Part of a small language model's weights: 6 heads of 64.
Each number is 200 + 40 x the weight over its row's rms, rounded and kept within 0 to 999. Layers, rows and columns count from 0. The size before them is the row's rms in percent of the matrix's.

# layer 3 MLP up, 1536x384, rms 0.0547, rows 1234-1284, columns 192-255
102,203,253,193,174,167,173,145,218,188,175,136,272,219,196,228,174,275,193,233,166,230,166,274,189,202,142,222,272,227,96,132,166,216,251,158,273,224,189,121,209,209,165,268,237,228,145,241,225,237,124,241,177,146,175,159,312,204,202,207,199,250,205,187,204
102,217,174,161,225,162,223,205,241,234,162,159,173,209,196,206,127,192,230,133,134,153,284,170,186,253,264,255,184,173,173,181,281,189,193,267,219,260,241,101,169,198,213,218,180,229,152,217,247,232,175,202,143,192,134,136,216,218,180,194,261,213,173,165,125
100,192,226,224,168,139,230,174,197,185,203,211,241,171,164,147,145,200,187,221,242,196,157,161,203,266,211,232,209,201,214,191,253,142,204,223,200,311,224,165,194,246,201,210,209,207,195,195,186,223,204,208,180,195,185,160,269,181,272,229,288,193,146,252,180
092,208,225,248,227,244,201,220,204,156,187,194,190,232,251,196,164,226,207,174,258,167,210,138,279,220,187,240,277,245,220,198,151,166,224,210,150,168,234,150,164,164,188,300,200,203,185,174,155,221,193,221,175,216,205,233,212,168,224,220,248,193,172,155,182
076,162,216,156,194,274,249,227,198,168,211,181,207,211,140,220,175,205,192,237,238,213,148,159,178,221,188,189,238,210,178,259,181,223,151,277,259,230,150,227,206,186,173,233,269,176,205,173,149,224,166,238,241,209,208,198,125,210,156,235,179,176,262,251,241
103,203,224,162,254,184,236,237,272,200,187,160,222,219,210,227,224,237,230,199,175,183,227,259,154,263,233,203,180,136,146,230,254,124,199,194,211,207,295,152,177,245,208,210,233,156,130,200,245,186,103,153,125,129,174,153,269,234,232,181,177,203,127,145,186
124,168,248,78,232,158,239,218,276,168,139,195,210,231,160,248,186,253,208,233,180,203,176,207,142,230,200,190,230,190,205,205,197,157,193,214,216,240,271,167,266,228,199,179,139,167,130,236,281,177,186,190,212,118,191,159,201,283,153,226,176,224,179,197,275
108,147,157,179,206,184,266,212,253,259,142,176,189,253,146,203,189,216,206,244,188,134,170,190,250,150,169,249,273,193,263,230,234,209,184,242,200,246,218,172,215,152,231,216,212,206,117,167,197,241,141,221,209,173,137,167,147,177,253,171,201,208,194,203,203
123,249,247,202,179,239,172,157,187,276,162,256,238,175,141,254,202,172,208,204,183,175,73,174,135,162,275,206,233,195,134,149,243,205,159,188,300,197,164,169,160,250,156,219,226,235,186,200,198,210,189,268,208,103,161,203,207,263,217,260,218,227,162,168,193
098,296,176,227,201,160,205,179,205,214,155,177,226,207,185,215,132,145,190,204,232,222,224,225,210,199,220,187,161,259,153,191,160,227,199,268,156,190,258,228,221,173,204,256,180,154,209,217,188,245,140,180,272,85,178,221,233,174,212,221,263,261,205,235,207
096,207,203,209,259,191,165,198,253,202,258,124,244,248,213,141,232,226,220,206,200,194,233,177,150,202,200,190,226,238,276,190,177,217,179,186,197,194,152,174,174,181,178,231,138,146,200,271,267,199,210,243,220,150,173,148,200,247,213,113,231,210,195,142,191
105,158,167,207,203,181,155,199,235,152,192,213,167,244,184,228,147,206,203,202,216,203,185,227,223,152,256,268,210,181,155,236,157,170,172,261,234,225,260,169,186,252,303,178,238,198,201,237,249,224,145,209,237,164,145,225,223,226,190,171,170,211,170,218,266
112,155,214,285,183,219,196,219,286,168,180,207,191,193,143,175,229,195,209,212,186,244,196,241,220,201,196,180,277,112,265,179,218,221,204,203,159,205,235,162,204,186,153,227,158,204,146,213,208,183,204,223,142,106,195,239,210,258,249,293,209,160,146,198,201
103,221,130,140,213,223,187,138,259,244,205,168,219,164,230,137,146,214,186,215,184,240,275,196,206,212,238,125,269,128,178,170,257,120,203,206,185,241,169,93,178,254,187,282,217,172,108,202,250,198,206,151,183,155,138,167,263,220,239,176,257,172,178,144,158
104,190,231,203,185,207,224,243,233,188,203,174,227,188,218,232,223,128,207,201,173,214,115,228,165,183,196,176,182,177,233,181,144,188,263,211,112,212,324,184,149,191,213,147,202,133,194,176,220,222,188,249,178,199,183,212,241,198,162,211,202,194,181,209,162
115,189,196,168,279,153,183,192,205,199,154,177,196,292,128,267,259,204,194,222,230,228,148,250,186,173,146,253,224,144,264,237,181,175,191,196,192,211,261,204,281,204,282,242,237,140,130,185,260,164,144,172,200,166,175,223,255,201,154,172,202,162,121,187,222
088,174,243,156,179,207,303,208,218,220,171,201,184,207,223,220,163,236,175,185,149,250,209,251,151,146,173,138,181,178,112,250,169,184,177,216,258,248,201,186,179,234,237,221,241,188,186,227,189,284,170,181,170,143,230,154,177,219,212,107,269,210,206,226,170
086,110,151,131,239,173,193,252,258,203,136,210,238,166,241,155,118,256,187,230,194,203,194,205,236,275,225,167,146,157,201,165,283,163,220,226,193,191,274,182,265,221,223,207,194,161,197,183,163,210,225,235,235,249,163,191,197,191,264,163,199,264,179,239,228
094,220,255,223,215,224,184,222,190,165,135,186,214,174,183,152,213,187,258,191,172,237,212,205,129,260,179,167,254,214,243,275,218,172,211,231,184,233,189,193,134,150,228,235,199,194,210,147,214,202,209,302,160,221,197,256,186,225,196,203,177,190,225,138,162
098,207,162,161,259,183,189,266,199,157,207,177,189,216,172,357,199,187,227,269,192,201,144,216,236,247,213,198,184,217,274,138,183,198,225,163,271,196,199,149,215,211,190,232,206,229,212,207,194,227,168,176,195,212,174,192,111,210,182,237,131,190,237,225,251
106,208,257,186,185,209,274,263,216,202,161,181,245,211,210,178,242,285,212,181,273,223,204,271,113,176,210,204,200,147,179,239,149,157,168,241,192,272,248,191,232,183,213,176,136,170,255,262,219,191,176,213,206,214,215,185,188,201,184,149,247,185,212,120,254
094,217,296,164,205,143,196,252,330,209,171,207,193,239,163,264,207,152,209,200,126,172,170,264,177,170,159,151,206,179,267,181,232,195,219,175,248,182,242,200,214,216,257,219,231,167,157,217,252,183,156,131,194,269,174,168,302,249,205,256,151,186,196,147,118
106,215,155,187,261,210,243,229,206,176,150,267,284,202,259,241,201,206,227,221,211,234,189,202,144,221,154,172,219,206,164,171,240,191,245,224,212,183,156,75,262,256,228,182,163,185,195,221,251,235,194,184,181,155,190,138,157,269,173,218,143,239,160,249,185
090,205,173,232,184,292,156,191,168,207,209,146,147,189,175,161,189,237,197,180,219,291,138,235,212,260,232,205,226,149,216,237,234,177,141,205,215,216,160,231,200,249,185,258,152,221,167,114,155,183,199,212,201,286,197,192,206,169,295,217,285,197,165,178,138
105,200,226,201,206,191,205,190,255,162,189,194,205,274,140,154,195,218,196,224,258,269,213,224,219,180,248,221,261,177,218,255,236,246,220,169,181,221,195,215,154,194,246,175,191,204,160,174,253,206,188,150,221,189,195,246,184,195,256,216,274,255,233,178,192
110,158,208,216,227,117,167,183,223,246,183,225,294,200,235,243,186,160,178,207,231,185,133,227,196,215,179,157,103,161,244,246,228,205,264,220,169,231,193,206,189,196,241,215,176,240,203,295,169,266,145,230,230,142,182,213,199,207,194,161,226,231,225,115,175
086,222,241,145,167,198,233,225,184,168,233,178,252,234,198,237,186,251,180,151,220,205,149,293,227,259,135,173,117,169,217,125,196,194,189,178,183,177,174,203,260,235,195,173,183,109,197,230,167,262,197,260,182,177,209,198,172,235,164,207,150,173,211,246,240
090,235,221,192,204,198,169,229,181,254,133,215,241,160,216,228,209,209,191,240,190,205,184,291,215,180,228,158,237,146,145,149,136,185,316,203,177,192,214,136,206,180,193,189,125,242,88,228,175,275,222,234,167,199,192,162,176,206,186,132,226,201,190,246,255
099,227,246,201,267,245,203,241,264,172,206,177,203,189,119,276,221,171,188,213,204,265,172,234,159,200,180,165,288,247,223,209,194,187,187,190,192,185,181,216,211,204,259,225,222,196,149,186,233,193,226,153,199,144,126,191,299,222,219,238,207,162,164,160,176
105,195,183,235,219,230,209,143,220,166,175,214,221,131,199,220,195,216,200,237,238,126,210,242,229,188,244,224,243,224,262,161,236,170,178,174,271,223,204,220,213,224,212,283,229,228,174,160,268,213,150,233,196,234,174,217,210,216,206,179,208,246,291,97,171
096,186,241,201,266,154,109,205,214,236,209,225,215,198,211,215,174,184,179,204,167,216,169,217,98,208,183,191,215,220,175,213,155,204,154,228,249,171,266,167,82,194,211,229,242,217,225,208,284,312,171,212,176,161,176,198,207,182,225,236,214,276,183,276,266
106,197,190,168,216,270,184,203,249,199,190,228,222,212,158,223,180,191,183,256,220,192,95,284,213,194,253,211,187,176,164,187,152,230,187,161,176,166,231,181,140,227,207,233,232,241,144,226,213,213,181,191,212,195,213,275,186,189,167,274,270,254,196,180,189
098,197,159,214,259,140,269,215,243,224,143,126,239,231,215,297,174,244,209,229,254,207,277,87,138,220,166,189,175,143,253,216,185,139,220,205,156,169,275,39,261,208,260,158,153,199,81,220,194,253,237,127,192,81,145,264,241,235,201,211,265,228,177,161,158
103,193,203,200,199,134,170,226,229,212,172,176,198,201,177,306,182,215,224,236,225,145,134,205,148,137,226,207,214,207,176,135,202,206,243,237,300,225,215,221,290,266,148,248,157,150,187,241,274,189,168,214,246,169,133,162,276,212,159,137,176,232,183,235,225
108,221,229,182,254,165,238,227,222,250,228,152,253,235,222,213,199,262,204,223,156,208,249,211,164,232,224,198,187,169,198,242,241,149,254,232,162,159,159,139,175,225,207,198,201,227,119,255,192,182,152,227,224,194,202,164,184,224,217,229,222,238,225,178,196
109,199,267,225,241,277,190,206,223,227,202,215,214,241,182,225,171,226,214,224,84,237,269,183,176,180,157,199,227,151,221,177,237,164,149,192,235,171,251,191,190,191,271,222,216,200,165,219,216,250,174,191,131,142,166,189,314,267,215,185,262,177,173,175,134
096,150,160,213,226,190,243,184,194,216,175,211,177,224,180,251,171,226,196,165,220,193,254,226,237,191,189,251,248,210,215,291,155,210,251,267,250,160,166,157,237,112,214,256,271,238,172,282,220,194,189,158,215,153,159,220,155,177,188,190,239,215,186,170,146
087,222,255,186,251,211,231,217,222,259,237,197,198,179,246,236,184,202,168,245,191,197,167,245,153,206,212,193,250,166,236,240,199,227,196,139,237,229,194,128,250,187,189,160,256,193,186,239,282,253,127,179,170,195,239,214,239,185,244,210,229,266,202,209,180
109,205,217,114,247,246,188,210,265,196,210,182,202,183,150,216,180,250,193,199,182,207,248,146,175,223,218,254,198,125,213,238,175,156,147,192,219,201,192,194,226,236,163,235,197,177,177,197,204,264,107,204,202,171,182,187,241,185,279,188,311,206,170,181,236
096,239,229,185,246,178,211,237,209,177,250,167,214,237,196,165,124,242,201,202,250,172,231,277,200,207,231,185,159,200,215,204,206,160,169,207,242,201,299,180,194,231,232,337,169,180,97,257,194,210,222,206,154,205,134,189,241,183,206,244,141,168,160,137,179
096,173,212,179,218,208,228,220,201,228,246,171,260,219,113,201,214,274,211,249,184,153,200,189,222,147,179,239,267,202,267,201,274,169,144,221,227,195,230,250,168,213,195,226,206,164,179,170,277,205,116,215,143,205,189,231,212,166,238,250,229,122,147,234,199
098,144,219,211,153,213,208,216,160,247,132,147,194,218,167,192,203,253,203,296,121,273,161,188,215,209,148,213,279,188,225,207,220,232,153,207,290,267,159,217,239,167,143,194,196,215,203,230,245,219,229,203,235,256,232,157,227,226,216,275,168,167,232,215,173
090,205,184,146,206,211,233,246,269,177,252,182,240,217,210,190,163,236,207,195,190,153,118,208,184,201,214,188,206,174,172,132,213,151,216,213,205,234,271,136,179,211,162,265,187,245,185,297,252,194,201,237,126,229,167,141,221,240,161,299,189,206,221,216,198
103,207,207,180,251,239,216,245,194,221,220,150,213,162,243,162,212,247,182,253,154,237,230,177,226,178,162,179,202,214,175,179,184,132,164,211,153,201,225,254,195,182,211,153,215,161,224,200,288,234,160,165,186,199,215,193,204,259,223,161,225,213,93,236,161
105,176,192,128,189,162,211,241,257,170,177,199,245,240,205,212,198,201,179,170,260,219,149,318,152,197,231,167,225,228,171,139,176,205,238,226,211,166,247,266,230,233,202,205,243,249,196,251,173,260,194,265,152,215,133,199,178,304,183,227,198,131,114,251,264
087,183,274,194,192,222,243,289,199,216,200,110,181,182,208,252,194,234,237,252,190,265,218,225,115,193,167,184,210,261,186,225,177,227,188,288,295,203,157,181,152,151,158,272,233,225,189,207,203,214,124,201,164,175,211,220,155,212,191,227,190,236,259,218,181
088,234,253,213,222,59,243,207,325,192,210,195,142,263,189,233,195,163,228,174,189,133,196,231,188,257,188,163,217,137,263,170,216,137,274,168,130,196,267,176,140,262,242,105,188,110,187,237,176,195,214,189,186,160,189,203,271,192,302,180,167,188,126,115,173
100,145,164,230,244,182,221,188,289,106,208,246,230,254,133,144,203,249,234,194,268,212,224,223,177,187,200,177,227,171,192,222,222,225,201,197,269,162,228,197,187,235,242,188,217,89,179,146,231,198,190,175,162,247,128,240,225,200,187,227,229,137,137,251,219
123,276,210,135,242,129,253,219,264,227,162,178,252,238,156,216,213,179,207,141,198,225,164,245,158,140,152,115,194,182,165,199,241,183,224,181,173,223,210,96,208,213,194,179,135,216,173,237,233,303,161,153,127,137,187,172,208,205,224,236,323,279,253,79,132
088,147,208,184,224,216,201,229,201,178,131,177,196,174,238,242,170,259,226,262,173,135,119,190,205,160,211,176,197,243,174,203,215,221,169,245,269,268,197,155,190,209,168,241,222,258,204,243,252,208,160,193,229,200,186,179,160,210,187,251,245,243,263,296,248
086,231,250,226,168,206,189,189,217,189,220,228,228,237,156,201,130,207,186,144,87,221,232,278,195,162,223,221,158,194,247,190,210,224,271,256,210,205,247,231,245,121,174,224,174,155,243,250,244,205,218,171,237,253,210,218,173,187,199,191,160,251,134,167,208